config = dict(
    positions='learned+rope',
    lr_head=0.0089,
    final_lr_fraction=0.0,
    doc_mask=True,
    train_tokens=147800000,
    dataset='wikipedia_en',
)
Each number is 500 + 50 x the weight over its row's rms, rounded and kept within 0 to 999. Layers, rows and columns count from 0. Numbers have three digits each. The size before them is the row's rms in percent of the matrix's.

# layer 3 MLP down, 128x640, rms 0.0569, rows 0-108, columns 256-383
102:465553437522441448548469497506405456613480540468522505509511523470463444461499524433511405523528592488466432518465500473470532563565564522394428524520475534464494486440459440484464523532423429532489485496481460500489506464561468516503495472624558483468565471532538507417505434400532504461463598449528511463493463479499507498450568443552464555593497491453508540608370486568547515437529
097:497404445419588463484558505527512497511531523579486438500501500374509422480478565507522500476478540513507478547423406551429426439522493546627555430534426443545535568575518544450541563478548541575522501560515490520485459559465514472482470518494557510498562475492547512557568407478509462533506429466532413586476485492523579477526410490523467546415570561464571545518463485524552592485467
102:517517490548503433494663475547606509432484545508442519479535520466504545500500526442533449557605465440587564522529521496426512530488463500619529457498445452534536465481482471442522382541443442512472422553501520558516496517478456478463548463416459497502479436487452475591480501485577466503514499503468504486541490531541496517403526531486414582472589553587491530523556456514432519341521
102:476512489546390583486510476513501528550521579530550411436428593495373517481537374544438421398478486421478521472491456448498562507580589429561475456552490510444488446504511479497517501461502627452508432447477527434487500610496473485461625533538482561507524568544568462497533511547444509415482390500503445552541525484571527578550537523581479515482486483510441421466548567502419455537531
100:541543538543548482516488517479484476507554481464504461525514557427502585505551403486481470469565552468511509535535534476406480383481474494521475527529488468487447546446502512471415394448583508439461479545494514451509394544505554516467557491508554592515521512519518526456476514484575509481489484491577508546508539538545500547512474537427575528518467443506482515557430498514517585534487
105:537486487549453431508501613465531526589511429611543417399562463655556479521437439480449487597603493398515496514457525546498544458495414504420513498561554533418437500530515452526494550514391514526466506556549523462578508408518482473550418511589504375549494467497535448546499489564466501528598506509405529504511496599522538470548459539443498479477496523540477422413442504468584433432479
096:533522496573439487585458507410551490486494519392563523522565552499427506494474476484513465570557528487466533526438520553533454403430472471487488513507493651530522397504526509515435485522465375496555525462466481496433454487495540499506452454519529436443505565539605495525439513512482503534484471526479545470497496508428398435565533580451531399522477580510469499443515587516627493506477
100:480472503477462553478527456500380502509515487497423518538552479516445487526464519442474508415520484579459515451462530480501558547535586460533500466464414560534466517483552464474464461386484389529496490560507492550551479486473444505474516474467456559526555515512547454518477482504492500435521463484519576452542625524502507512581452574465440422510461458496543470493581471399486498493451
102:538471527454470577501359457542467462559442516580502614492497517448514384535480551474516549521594506465517460566453508488448476456536371493414557599489490462541478533484529477525493477567534448484515537566544502474485442465401513465549525460477515465417447428473499569422468510562511445493439477495455510413576546520498473578495512447494452452344555497497455491580487557466543481507495
104:478442435510569485526478452458535554389516497488455468564474506535451508642437431506505538535519574457482504460571504467565555480420493416464439565499550476439453472465486446493565556490504411442468446479473495506456500516492389459546488503428488523481503442403474533567439469468520471485448432515497480435508454480492475588587505431529498484479556501492469497465495422485481530484489
102:576390544551488533523432566424432538460474499558519470529513515499463553485496433520502557453513514520435376505499465482566565603410472588380436571462497466561445555432471445514465497535493325459513527516557562470493531436451459565528469574488498460470475580544522463498484521546501550499448491495459471399390464561417470448559564498478601473496459568504492500468440513501548483516525
094:533478538490443480479530487472465627499427448483554478521555485530492495486476439520493466491425621567419514537468505474491440548359582551513507575482595458453508558525317475513451527471489462466444579508516511503455536468520472564490572532469498554465495477387606449444472539582559590438470450502439547452464453568420555470536479567490493549522525522458524555497450509606566502461502
097:393488552490501485539460441473486454582576460452432511502456477469451531426562491484463477533525512480491480461564445444447504558516367438509459436480557465520572416509488485511558533540520511452505477491441501529525504485523494524492531471567459392522573477459396554480429556490466532527582541562494536454478531572452464559478584614426435529461478522519526378504520554529567569502508
100:443473556479444555450445516562475547467532441529504390497568503591488534518488454487478406528431574416529599580449424567441462489594603552518623566607506475517496451540489449419591436416456515435462514507480470489425517501489509488536565523559460496560359469540539483570611504486454525472578389583541446428480426511475467508503585486545550505514499540434402534440472494518402573499521
099:439454466519544491492523441455561487438500471496512487437619501434538517444471464497440513621480435463587521474547475511551474453512414562537557463443455476564547538518477481522561486441494524556480544416465514468577553541588554412500556493542435509457432467503569478439423503554511518461576540530519448484552525565515566491528481526474515428481462493533594459498506460504388428460541
102:476559522469508491497534484536501490466418408492565558585588521446464482427466488502564558601566446488479477526453551471413522478561521473503521573563482627399471516430440520467478528557506537595471485548436524491567441542461469461458478493477447470502400446452457488495529498495445438479481561556511510470548505556549411428538659500531545518536452546504520519496454399564507554484476
099:631402454484485536500529543551513439467511509503548421482452466467522517532564479476502498462516480432505480517476426466570501533528488449466518481416494537527467503495605493551466443480486446455497472517439463469413505512519452456513530423569494500502552477537534409510499470523459440513490460505460485460440491574441522560571465441384491462520544416512546622568572497470496519457476
103:544505442526544579473526486459632583465475450566598561566463475458500515524519453458478509553489461499577468512427479430484546470578470481555459578565426456497564511486482440526507481516546487520542559442562507518549532437391501461544474473582479525540500642566461502570481492600497474443484381565530522550503493480485605453439435459585536520457453497548617510471531469466507535490544
103:475522446582521567518585574574472595483491446570492584483522455588479571596472509520472473542488516537482528530432480504540534581549470562543494509440514539513493505523580526547593510513535509550475450474519485387604513524519432561526543559537462472471539499598435489585475502581508428538530535457528524494581511459468504578548576514501520545523580431467538416579527500513434543438553
090:442490534459489507478565487484498511490480495460495539557530555527592522465517591494498543533470450506516550478494519480523420496484578488578490487514499565530429464522659473528492610489456521500515484485528491476548510479482512490445498458477532514529555555582487473603627487487409543425448529484485565471440520532611427461488421485545442550494512542486480537481513561463551519418480
106:485438481467513554478641595544441480524558523449503509568361556521584522505533551424591503474509474538479547516505476612502506578552426530464532403477459487585572449576601476533498526532419573554448434472461528508433500478476590466522495451375497491557530410527480519525581510552416555406507493533515521518554530526509497438567509465433482493470632481545505498596569542443430427510476
106:506546508531457530432392479442530510437507459511527530427554508498587471425554531492534525396496528425513414423462511505513431557513568504530499587510445484500580500469516502523475482438515440525565503497530413485390621577455505523494539494394519533570563479437602488520477476396445535570455545489468500484426481456508571485403438512533473468399475459447521466464531501410457480453355
100:532555491477487499439558496528505511492440594512531475479479628505476500414549370363463527474517501541521509512519563565537531449421470456579471636553441539555470524443480532512575559534543579500522531499465534493394574561387533432498440491432397543463539481474470429475547560525507584526507489420395513513634417414542470493500442450552492447588463500446527517467430521456493478471547
099:421548545534516524521444542507433519449555574626369524479509500524621455509502515515516558493536526510456550559487525563430488495469414510568533463558513488553470407457450482495553471608502576591523536481398524528473432515505518491583573610594570548482514442496438481449452430535483549441497537470494474532564525552457575432561585553415449513500509417501384506442442530523466555540413
100:499400388495532451532423546498535461397552558417530457543425496439537600522482551478585541477545445470538499485468496409483474483429412432455563507523472473510451469488571535479498514540585395521514496507530477483548505445563594429556527398489466573420503554528455509631373521544461476500497470516531547533460555438454445535478493534571513483490527470434544528550524478481562557583576
100:610407506499510479530579519457578445478520592516498568505501459543482565491597510497460498514446515542507548566587560637506492483477387529552492482380543556497547499533476488557570521480419400532507549545613530512453484501573472507521451532481592535478552514458475484573490537553504502456454442454518450450507417481448452475552488532459497518438555420555482487499541517517535558462547
098:448486529588528419555469474478543431505509564516475524464529489537511524447498553368498537434457547470495420491545519476526469520496463536480511555470542573478497524485485400485490346484427546447509501509562468467529440435512532475595543525443567517541486417458502461526421456390503500554511495440501553438584539536450416545452473527488516570488400590436470614479468493493551647497486
098:528576472540478517483592589507497551542426513511505457510445446500524477465416458517480538503515474529523617529544573520537567543577470444498516486563477563565532416465429389509538442515483659518465552510458537570420542534548591470503491539505539467498388541537601535484469515505463496451499465454488557529535551519470497386556474479557503487580533494481421481592510528487577546491492
101:535564518439497556493556472467526422549512463484525485507575506481399499593522520508508462551450535541499500465496432525421556397535473647580524526475495608540575584551465427566430359508522490511517519475559515419499544573441371605508552439592449484478459531534495518523493508453442498507545518547540415535546530583569567581425478384528517515499389513543558471466549556525486520515497
100:523513499512478466526411541569435562491509483504533512541441518458496553544412487459531519498493492509523501553441484470586492469413522446514487570514556415500512536531449474497460536522532602445493493458471454473362484528529510524546519594524424434546459585535451612502496499489443529592506499425430437538497472502593486557481455532546570551482539591467498493448526525487532511497516
090:445549471429499430493498521590490598446542589442479454436630594528522446470579518581537453429481504463491572492519468528517458480464515510504462590507560573555555553418536499486501469476448504482498496559469480575559568571506524514471503436533561528426520485511514494483512492470505508544456489515560531433492574479543509512581556472518493550481481517553557550546545545472487491429485
103:526565478524471571462537523508654541458526534567514451526425552510521479585484466451468481489499520492519495568504504548560585417474416507535465468520493395549419438453633361601499473543439531510514480466426503482494511528504454521487434512552543487512454537440497502452513479525449477500501580552524491599482460444566474457560459430517462461510544494525512513533499447477432566527430
098:548459511492482578524594480544482484508531534490517501521485516542534533549518549476512498449452421503616514477467549564438483460585466459602553423543574515506517486505519502451515553456539594541459550583550478528551526459499585492532471493538537502420495539590502547555517487536496510501487415494513404549472480449461540544471506486449580476569514464584489532478496468480435503471554
098:428460451458434501469511438519591407432531514499553597586553490425525494470402442488467460475569361483584501495491484512554482450454455436456461461498457512494419536629453481514590575495583495525500437522548517481413469455478564413527452515624504479449474464519500466547509517474460444553460477485525453514472468414525505572394580489533484508437445474494514472504553557555435499588499
101:415485514537482501499444592501449561438550593429535461444496449474595486384418457573528574467526490509423432512424523568452459488591498494507462497454529473476542567618458515547542482527558483639620532449471541544493519532491586479515501495476483560436562483554531455543470470568494554469465462579492578471523497513474452421498465583499566490394569455470466485473449532464474522463517
097:481394503384514414484570436505451488471441503511500462602436499540556472495438475576426420516375540539514509442460419462508443515454410459496543634481592492519539445564465569471461564514353487458413569474487529522494535474575498529440404503492509550458444499527510499488576513567515478376515522568472491464503495512488558462558532528416478468605461484536462491456514512438556476516563
106:479427521493551445490562553418595471522455534485539476570489546465460457450449409619553478418537567604418561532493560566413584455524491474570519446428482544535517536514425490467519544459496495454420434453528564432460424507536498433491506522423516497478591474593586472541503473515512504523570511475541509619452369501484446513528582504502413495440457544553509422464557573433456538447373
102:535579436494490435528508601466385462463570511431436548541501506448474505533502439463514493490495477492405458550541524523506473386538449499427522489552512534540366407536522503590499512507409389459529468457458557549502531555505398546506523565479465565513524511415537596491555485488526491423431484477485534511559499504509415503532501502474536506531507470443504542510403455448532607532493
101:492573508454443513469447570559451470368589498451498462520538573533489521506533540448550538515521455473462561484584425460516483575525532495574442492543483435514461530494485478519458464568478524479515488440394444508528516469499524586479442452575569397521542480466407553566508528457521553504459536507457630429554539466472440469486455553544490443537590502547388445523479453446484394558489
100:497440527580494464515554590532559463440472438469516545581517463553443466474468441544479620533474446486472492438477453529450471507516537514550484546431521549469421619500453528478461619418494381516419462450488439492492470527493530437400519515461466484513449570537557514442496493566520557628462541490425469524452522467445477522544478581564487499466514471438391516516442539409446452597488
096:484561553472568568518385486512480494485407502621511500479451434482536508472442439505508502492504537511573486558610474542452487417431447496514596499504499568434516494518504547521522497424630463561493468486514517508474515491471626535494553521586420477513504559542520425484447502474543489486634445502469497497524540438469491544405399445410574498454457388473498490469581569433472511549468
101:539572520562474450541526477429581522549539495458484496462540405502537515546580412515535473417523472429550581520539567483490610442583382474515472540542476587502433430515561422526513473448494520557565510492501522577514534594475531491450513504436468504567488536499516406616510519539451553527540496471566526558508594345554510571424512463511439559465484492576488477484548484541464577477498
107:447541440447500448464573485514504461466564476440433558529402439512448453552494556523490508456484486528463522526487566474482464624499538490518486473463469570436415481555488533452520521410510533487561548540505474566575533501449439451474529506494522487525493532473523552506473469487500553413550539471459507429506464597535494458571503537442490477442588521467459465497520476573538521483432
103:486477563543435446561592529505499525545429502462490446459609431535560516565578550463588470452488443540527557578545468444478527528488495530426464503567519492491406574623539493580560473482445537454507590478495599511494557549495595475514532496439532512437484495459517539536453489472445514458493412491495507520499434466500476525490565499525550446549528439513454496519448582604532485561551
100:512402405455463531485542549605444470465547534484493526505353558565551492542494524521409622445441475521453516432587588559442429495501528481591524508465602533421454591568443521492442592526398534556462473491408470461522511521527464468447552418445436459517439517480570535516556498481506543436533534581493428534481446479449466516619408562554511505471389409465399589459463576451558448481540
093:516586486544533477505434550518534517468524561622534481544472528525485498490520497435555417461539491524434515411480525575513546452441587557508526497493492500544617553531469499519504484538491517471558503502447542469441538523537396543514487518582647494371509523435456585474458562499548525514479557594440525554561535443585436441470509472495499471452569456524605516552442431437550542556538
100:519477435480529496553515490535512473503453521485503502360570482463567520519519547593497501506517478500521630600538468493570455547506405488501452482494597510459532476550547448507482422446583568495585565486543464484517468520544488501579522467540477472501608505554548481529497471473497438535434491494518467392486487454423475519516530536415474467474507436467461480490475560491558511437428
114:492547477393531428503484480529491509527531425453487472510494428490480449406479558529427530540436531503457548493499524426505482528395577421422547390551614489584497479428410529441499572502461535464458562371471443533468551470477534438507517537449487486427557369436477476465520451517487516436406497535490504520505539538481545408500529499507481467497492447475485485521499489541517351543525
099:534602487510560538499564455441557448482455431531478526518540453455544465516454590562517556513490445491491435524504547490468565566469466551458540512532520471464569425546461554456534428464392554380508516521558500510473531516647479480563528466482448519514474476482560439435470495528503443480537564566416428455415419506485510539498485499416542523516507510556494514443541474584539488425517
103:476449461442567538534470498496529479500494541417505571471437559407486611491471562515547490497495512513568539520494542513515549544476550445433476484400553559523550531546503516582501561443586567511554496497500582498569529527446525429527503524605469462581476575441428524530516523434450483421492512480487556595552499403552528522459489529552489453503527493529501432404461464441413507337435
105:534530581527540548541463592505628481612486446479551499503433496525466501450493594562473491511500524435473425465621481427534445547446511471418511549490547536505449508402540442478444418503567402577507479487551465484506523391440472471509488508597606495566539381454525479531507571475551410456541551521567537590491457445583475551498499425542416498460569522501462561530452449411465486510537
097:551507518527445481491560592532623497523442440466535513551457539495556539568530531447503532493505478603526439456506545497463491454392491483535459450496512447457418529460558500507515403565508562478439485541471528558481530525534497452494432471466410589451511573388504458464554539499528441494500438452464488464360493467546517532453429497468438474522503487585475516462453490505505509425480
094:391476414510486585496389577418527502518443584567456505501469465488532506532488623439584540462474521511503611451490444468467468479612447574457473446540550498515584540470504362494498475473551514497430486569482522488439414527559697554465538566487610462553613483544592495487514475405451484510504442483510453521549537528471527490527500584431465509556555488580575518505501540526537507551594
107:488477524387507535545549494486632601544476494380560469407489490503529543486600482515475494450506387491470337457515539541530494544458513469508494548532599508556561507461457460557542535571557461495551451519516465471512408422524502513615514573520542520457469499498451504534492534531556489491547509492478450450484558510400488568554437599501489419489425555495444589434569424442524559381484
101:459457499519556526462604474454476471595526506596525413504504419547479426460582431476479469449486535450416596509502531487534490456498402510453460495631516568524521549541599516540490518529418558434599473506428572467433475549415446560503489491460488478480496547457525463482518485453495544507480509522571588537430566476473539450477511467508577512572443559519481459578438481467480478511487
104:528471500423528377412472468482561524559448503441462488530509487526526547488540499525511423513443455435535497455553498513441533552493550469526581448477479545562486515491521508473509502563583574459466491482532509517456557473492508385459476489559526509493543438599558523479526439421546481528564483445514433524563433435561488482430449577546554510552499442492517522521461466385462469534593
099:471347460541483514468430529513578441480538466507494455502453525492454457536538478509549532505504480473456436521479478517499414462493454615414494520522500456506459419468513426517559512500608458493459540395493521451511510497529501512482483488403583566416451517571571506457535488502527424522530467520407508534528587514490439431445506518531531466447589409489391490558501524388507479516423
100:502597529415464460531519528521433462533552498475582535525501534533525521501484576536522550534547490550492457471548549513505407440385588513530518616465509555508458494538429522505465415539484543475517495424492574425513508473440521494489482424466502511483508566542448530519463471512421515547539507529469484447432405539518479590507396555428573485519474497556373452432557569524499458445463
097:511450532451462601503376507456538604542540432534462496463499438555536556537514517436570514491539483504524460442473478534503431586601472554421548515442582567393480483545539478533452580475407494420573404488620479494472470535549563517544489589439402533479557495454593554488515595573488487491533549489573551511462519575487515538508606456491424550521582510470515427530547452501463445512523
101:480487544484477528541508527544511616487564537544474565405421507522487543533495472506476539536502491569512578499506480467586520475536519578455464377526462467509596499421600533553510453517455595486430418524430504535423496530515600403507447498452527523450463541482445543553431534451547502560490443541615509500454523508469596521513493490438481479495507529523592496605562536525492459487547
100:452511481440491458462525529541455578528497525469499462575482551450559526549415505572534474549457456468504509500488540504467559506520471424499510492538572496482440587553462537483570515446491396534548533505437436468593499529472587513539520345562498462484513496517510521538486468478433557442521544497488503488451495526508482409593511521514438491505454481452538495464469552511564435494539
099:441527533454475416497373463479460512409533534463492439520584572565426476417454493496553438500471462529433422451535505473499518490494516488452451470534481479539490436424508480458515534472507395516581494438502486536641510505512503496493528494543421447501532478433611559498445475542528561445431436431536480536487524490471412442455513471477547484466459517482569505499348413486489465482529
108:457547553431523480583572493524515546527445504558500525469556538425514482511486470539487522480424523454454511499456553489518529479563438543447524550529393541494540618457497481553450462560511503412578497489459512521444489483529465537487504505502502488571479489512451468388635498515442507554522505505538536566560477597555586583484392542453603519479434500571557498472499478639508516540522
098:545436494533522475455457525540480517475494519517477527383494413547484495481525470461444443399452563584547499457462507523530511463482530497547506459465453530484526490558488461494544458492459460535454575564468463444480537500541502453399561586503432379405648536483619412570415464504549550539450444545478551473490464472445472533504547497540603521516586428435466486515509543526467482515461
097:511469569530588416491648549522493462566548590466534559512536456503543516542488528549451457509511442531472574476544436547524515507579508468521490501534422569449593581518511545456496559540465572440446510401519482473513465501450517458543545518371516538487511554407503494567526475495524560372385492467527442544463493484537567443518404511463491467537482483461462577474565498450449540547411
093:511494583505479573513498506506521473522469474515567486512468580472459446473507561496431478544469433571531496513509490424512544510511466447471470523468532607494544538523553446484619569535633601534493482483480566450454498454538504575457426485441472444458505521583385568485536485539428443410531533546565541500578541530548408410490565413449471493549435545567493501439503582523532479469600
105:515426553586521415507571472537510485506552502564554492466518416542563560534471484479524464467450514569480519486502569437523537442545486492495504514466470467442495526477414539512522458451524502529554607528500455525527599573544436498491487431498435515461498441457558553564517513523500543500473506520494458528517503551555601474456534498468577512561459574569454490451508446478447590510464
107:416617540506445539531385531422409484456487515455593479502528481528497562518443560455527600550546503545488439449559492410516430511383461550442461542486472437397538474502556520497519538498499464466551548469509529431511598514536492424484427468537493564574558429441426524443480464433550518567529579532518477475476500468585493344544387594524568455458503515475519491494550472531417469498498
102:600573533394458520505391446603441464503497512544498499416580476489477519496396543554599414518524483478534419474463433414492574516535467590490455481485483510491594482515555441501441498508535524416478519461479515509486439429523473552464491482430526481586462481523507554473433475533476556534448531525442534458572544498624585508561526497523596373524476457492506439521511472458417536497499
101:514537456539522476475559554421576570499456566527475524495486565485504553500573502583482474507450574476497555443440466504468477564447562466567481500486491564531433630458465469440536441529554494531484500609521496480421464441500493557538563498523438418458453531423432345543536429501486502503481487527489506541493598460491549509440439457567544560494444498507489612563496534431531510502587
097:451523522642538504519362585568570542550478501525493470394537486527545445528484475574534494472603638491494433471503494413554497458568520487594612510475450426534484551572434596490477536536557492528477439527408463513474513443398546544533496513360412501578441525445472553527530502512476509420524548556462471484581398500596441471443463515513458464435512469524565577479490459438451495390501
095:481423417528505471465543497547490524470442565571531501410591526498520505447476529490513458480470461340473499450527388455459441440468552473510533496477508501557472481500510573481527514607535474517536515482471514487461446477503536486563460608451527497446552507537459569522516524522657490556456519547469495537510475521492461484452610559424505501518474522454490483498508562543565508518597
096:531410493555518580454393531442486466512483475640507471526488448526505487562584465641502567536519452444445499529515427517485498511590532486485567510495429536458491449445484531446498361533563516527472515462584514475481463512571435500580513477479510462492458486472540481423501475553530515497543516542486505563490560515411504555482527459519515507535460513485486491466492407544430507513613
097:553511472582452618515478517516394512518567476554509546472558477476519514522503409525533515472478561532563452474476508518512528509530569534497518490484522419524469508474563470566587449455468542464467522622485462501449463550585446470446580422602552524450567562565496414518459521509422516555428566453526492539498496538476553526426506472532533451508450489492529553519475494483460463549401
102:513552517456545494538538469525477544561469488432496511547506454442521553459536534474548382533624374529623540477509570448490530520439454440513489501537471461546496445497482507543401542424529433516569537509526578516558413484447398461479470536497484492562415521609444616545511482497459443445558506469508480500553428438497415499517525541469493515551513559557455482494352486538507519422456
103:539466454508533575504563578499545508543497441506469484522489495493476568469501402465493551410509399538420483483564546551468555486491588537494506480538536571548439652382527534579600479528581559554453540481546464528546451571487507508531488460527578609404448494484551546420532541565554466590497487440524560486415489428595492407477559442478477551647452534448454500477569530437617511564573
102:580536526556554518459575475484518626536504487445498498556458586544522490426580508517528410536482507541577640463516485451514444468564383384490548528466455458491539525516441559497505539477394512641563429569510530514562504528525399530475530480489476477586491551602581547484530514435513494489499489517456496507484472462555353580615450483519435503526551500522537546497547539571554474511529
102:546588623502676406541598483524411499532453402408530470490482505530484496531464514486462539484470492584511370562533538460529468381459452451475512432472487507544492548409550499473536464426511526471479499485502558478521493488547544443444487464498454566488482550477547499474522507502503474551555435465506524567602561458493514508433519569503553517561489474510493505514409461434472582446544
096:458560541635480498488389574508502506565399590406454568413490615508503470499534421508508587493422502527429508435438526495442465519472419502449462469501563513551587551489590433431567467510463511453549575508573528472489587455592484475569354486385549488434496574456513471507492455496482515578521534489515523566497504443520487418466403508495508487521477420474461494525545629382499381376461
098:558587561482488455508485423488564493552462508406547396524414477540600440484552476471471515602517514449461536385468363425544565469543484466555454521473494434507426535616462543540557531520577566490608590555425494561442539467438433515500561492465534538479380456491442485489550529454620501425370488381551515459500573550461572479449515521550535506491488578441501547457526516473511543563510
094:535429531461467523487403546474471541487522521484510508408499546499488500459461411523456475491471455507497466491470568407525518540515591523446487532404534443485480475541562414588494453584455543467542488537475535540503459474533436532480518502433453503520510415462388432376472537432563550481450524550493598548580626470543504506511578461530556539481561543500501516521605472517469482517549
101:494582429547514468536402442570535440443532561614446501577529537507498495518544600555494441547479552421602432484503517533435558499436489449431562541508444577465486578484508485434520536595554576493417469541499454481497410603464491532528557450527427474520484553524500444510533499515528548484505550489511479508500533562559573557495529494606524426439554533560489515435458520539512441519546
096:457604513464551488520541458536429435534471502604516547438510443518526454422525552455500488470532473511524566518510506463525466550547442516417481488514527581495499415550584502517436636450542477473557450504542528515514530547484465480481543499480553541528518414435434554386554515440425580495387544516536511407441543485594537433426499399486519432527475534509530493425495616478586565533521
094:457407447529513564477499462512515502439483531584532497504471468511602493511532458442506478480567536544476526377487536472428536565548443517507477531446503561544492400546538524473506550539349558490530462486489517506472538502579418512511440461519579502454415509440523539438462470494477570560473523523479532482478398588537504506476533442427461560555488461464524524479470521467580512469527
094:491546463543531459486302441487492457492588485501499503501580604446509522513477510504454480506522575521585555509549405491452453437535381571492510491446451536584627484607477451467535378506519478421492484543518475433520542519518593499489546573575500560500584509477474489516485506507511534579558495512482492458439507455489513445425462566520535521578589520465483532425464646507487512578425
101:490527512447435469496583496497437532507501522410416560520574530445496507386515579542524518542487458409443499490593560444537386516537554485612456503494495503506544524422478498508460545578533510471529483497507474470524431490451544519482522536560434503514484517524425536448520473482480494488525520448534498468465476511493562434477442434515472550427449527568519394452501459525475464466395
103:454543426452501481505287511441441449530524519501557482525532556411461468574452506469508514493543568551524525560564486569504495635491423558454540535468573430397566474473483599534439484516453414567470480472584480552541510547464462515424511492478555542521520526493443462479462448523436535417535491566443531487590458449522576492561570521430482424565570450499544475584458545572420531515501
093:518617474494442495523498523414487378476520457571490625481529536478498484531504478537570547457445530519592574433471576428392555471535564491448477517511505526482533498521405541458501507496496599441537497472550607605502490491500555492590510602508502478473440527529454506500388608542469463447528418520496466434464536517437507480558455458458482418462499422527530394493417454537510442560417
096:492511559558406408547407402493487436544470421584493523545558379424497485489517593480465485551522481434499596539501430503474518534514523456490534458479459616472449508534381469502497496425458380527496627550512517473509493503477560559566424466460502438487583444378492512414505560473448479505518489506508519509549557464484551476512509516484576474480490560486525542447492512563427450525585
098:477531571489448559563423455426467515504452550576474394584526474487531425433530481385569522580526438471452535556437461539436580508481641540428537484535552477457458531555499504559504469463570454570440522528491517441556407499483536521502456520557509558404388494536532494577556457507534482447509464559537508440507522471546421445563560467579583453446438490524503449425546549415497498503451
103:514545574524441524568529490468515541474480509582509501519532505445537552528496508500562514421567481547585531562599403580481511578522524459520487489512519490546487466502532481556449512488506499516465501469491535599487564508497489558523520637401497399489543541528522471448497551444501511483506383480594525635561529443549547584485444515463501571612484526466519504518542507474532524474427
100:517465512541576453502471477480420553442469462515527505533442443464471502526466395457471544481468533498488535521459443632472461415452585519486460504493471471444333552494516507454574472505522520395554485555530544507507567459404526536429396482495576449446604442451520511510554483481513495590505446502571458472450512468493497447494415549494593502468534509414521462444513554483457517467546
101:533576468526594593585360428457519448505509495471462534486471463450496547524491550437472496413460517467413431480490507493460516475436595495480390539551545498440454566473542517510475496471478458549466535521544564603557556509442506391523553483531565472522506526552494484466551496455580461600471535613512536526578427505546549576438441440476528484443477474505539571618550462544484524612444
095:464481588438450543552614440502447495541462499462498448531472535567471503427493545512484461474483547497478494538459423508517534555455554492489468547419415495422472413544488564534539578547439515559486469602537548460544536636571505514569491478572533498524454549572584494515612469553502501451481477522597523519475457521521490509534464492558491516523517476528471498494531607512419434531435
097:465527498547464430451524555456512513465507543407471515594577434477469542540465522521463532578445512500516457467464492496502520534447567495487405498539479499502549471388462490472489431402357348461497551512472477467446506539454609496526531527422579536538484607604553438449465512598566486455430399477473532435501533567456520529530641572479461543553469547474539522485497455474566445488480
107:507464599448446508545328509518556557440558573463455430552384436547480506524560471511504565475489474457504407568521532503537453548576525664526540458478517374513578492450407555589507529569563432543599493464482518409494552443527538444510439487516593454515503522576549512464572501432502471543408545539458460534493402541560563426493474422528526561564452548547422431513542433539552496492551
098:534453583505500452433424454455529467557539431382469467478490420511486521479537525473558598499450560446486579543421599514553518510477455465569469435493534484476483470467486478487506521438513579519446514465484503440469590459572489521537459526526497577616422454528491485627464442493427466496459467537506456539622497490544502519552532521459565461486476439518468397404567448591506450563574
110:556523485432599570487515453554550474432450538511465525536529476547466410463531576466436448564519436396534506437500521523560543499554530525503522459459533444564510469501494541403565603541512497526445505495593485436517542513578440516555454558449407503509413478483461550386419457449400478447543529528477629499491448463510525493508550538578430456522438523550514377482491454479536445511467
098:515493549579530580548438502561504496441494574420453406480569530512513551525556495480560546482501529451521376484528507459453468548490515599509540523609589529539498583499460586450527482538548504409415527569564521430450457441564498480552579530537516566462587449362543457490536434538419480512549590394510537504488470548518603491464492604489501531535518523453501482469436476575544450541580
095:469417457461339561464599465551494522496503503549494488554429386490549518474574456500521317490486501535527502504542349493457487464513510534474394415556496445505548620485514498479514470399410542407470383470508521526465495588469579578499492478570510490402547470473646489479555528496526555471520534499479492507589548578494566567483538530581476529476448511493583565554447425526526548538491
104:554537530559472447464441529512526471483544437509557488518456567454451484546542433522467450398518472584505522446492486472497526503575425468554500501477471594612560455554539562472472448525503494500465420529521452444400513541552523453427517545468454628458471535502479504414399495546474478449568526484573513503390513519488485426493629469454503476497509563489609414501548552518459485518468
106:510543476457508498503624517503403359548498566452563530483508512428434472499553567454462462575518473451383602558549560433439457507514556437452475501451509520419464519517473507442434523494550408479538538495433450506534504505557458574408365537486458401520460469415477590474566540494504569546461473422481463425557536459502472496495507495418428446519476500520466535427558519482498437482469
098:411459475548519428457366490462557490461502427518520551494485407425491485552501500462573537546489412486546468463517470488482511434525538524485504484506564469512494418571439542463524493496437549477470535477516517569501556544466551483503505443590503486489541482505478529482504490524426425533448506487500515492488539555513559578541443487515540524570543388452628507442480456523524516496472
101:534454546566535516452602450534481527478463471449479573461415517592459497489470459482462477505446514529439592478508564475512418519455571471466461545454553557485617577560481483481507684512567493532488502489564475514499583519583493467480523490556509463560504510534604588561475421514477520524475539493535401531424476490439503593480446474455455489632404413502533574413455512480452471617444
101:455456441549536494457572439469534489469345486629492474450441489502472463508537465520426533441442545500369429515497360519505486497520484432442522526573509651500467524498525514541480495486296458460533444503542484490456506563512444508405459518409616558495545503514546539440500483487450488477540413527435492432515561491506513538394488425468488499555473454507571556498485506434499547430504
096:453541516489498450521474529512475581560529590488376593604495402509523501510467485468487505454443533437470410465501533458433579404472490460499526528434452496533548574500463439578442508588547384475511561506428511460491446510533508436565494443524506538395571389508499529483556513536487599508450484522424500473386480540444416537542472508479495551477474558514409495536526506495477474542575
097:500543488560440578550531572443470560559360501528467554406376473501447411596587508441439482496548423487498466418514553463545454451454454442472569466498554418483589468603510489519477515516553504570538467434464422508462508427477548450549562481492506459547479421454473488536575486520513596554485557511505343545483437493465403521469524510455518508518525514471476549478531537454479552471491
109:536439540667518534455556448516544534498540467545487452545522542412436506470422501541516474465501470424474467452524418542498595480540509512495491441404513433464489442564426537468554480442535496448498500503489500497500526497437605562479544428464564500484521480471445441568522473562501452444555531420531480525533562483501492544455481440445501444430468656392474530513432479526527518498515
100:499441415454405513536526472515530477499546538507553550504504493521488486520376495474522470443483538460474472505559471506507496506552651585469482465531496441515527599544491453535402460413486452561521507499535419532492458539545549452510441449432413476577562474505574559498471464595495484447535462576482496547427565570603445425581521543515504494498540607460498433433619430544554454479501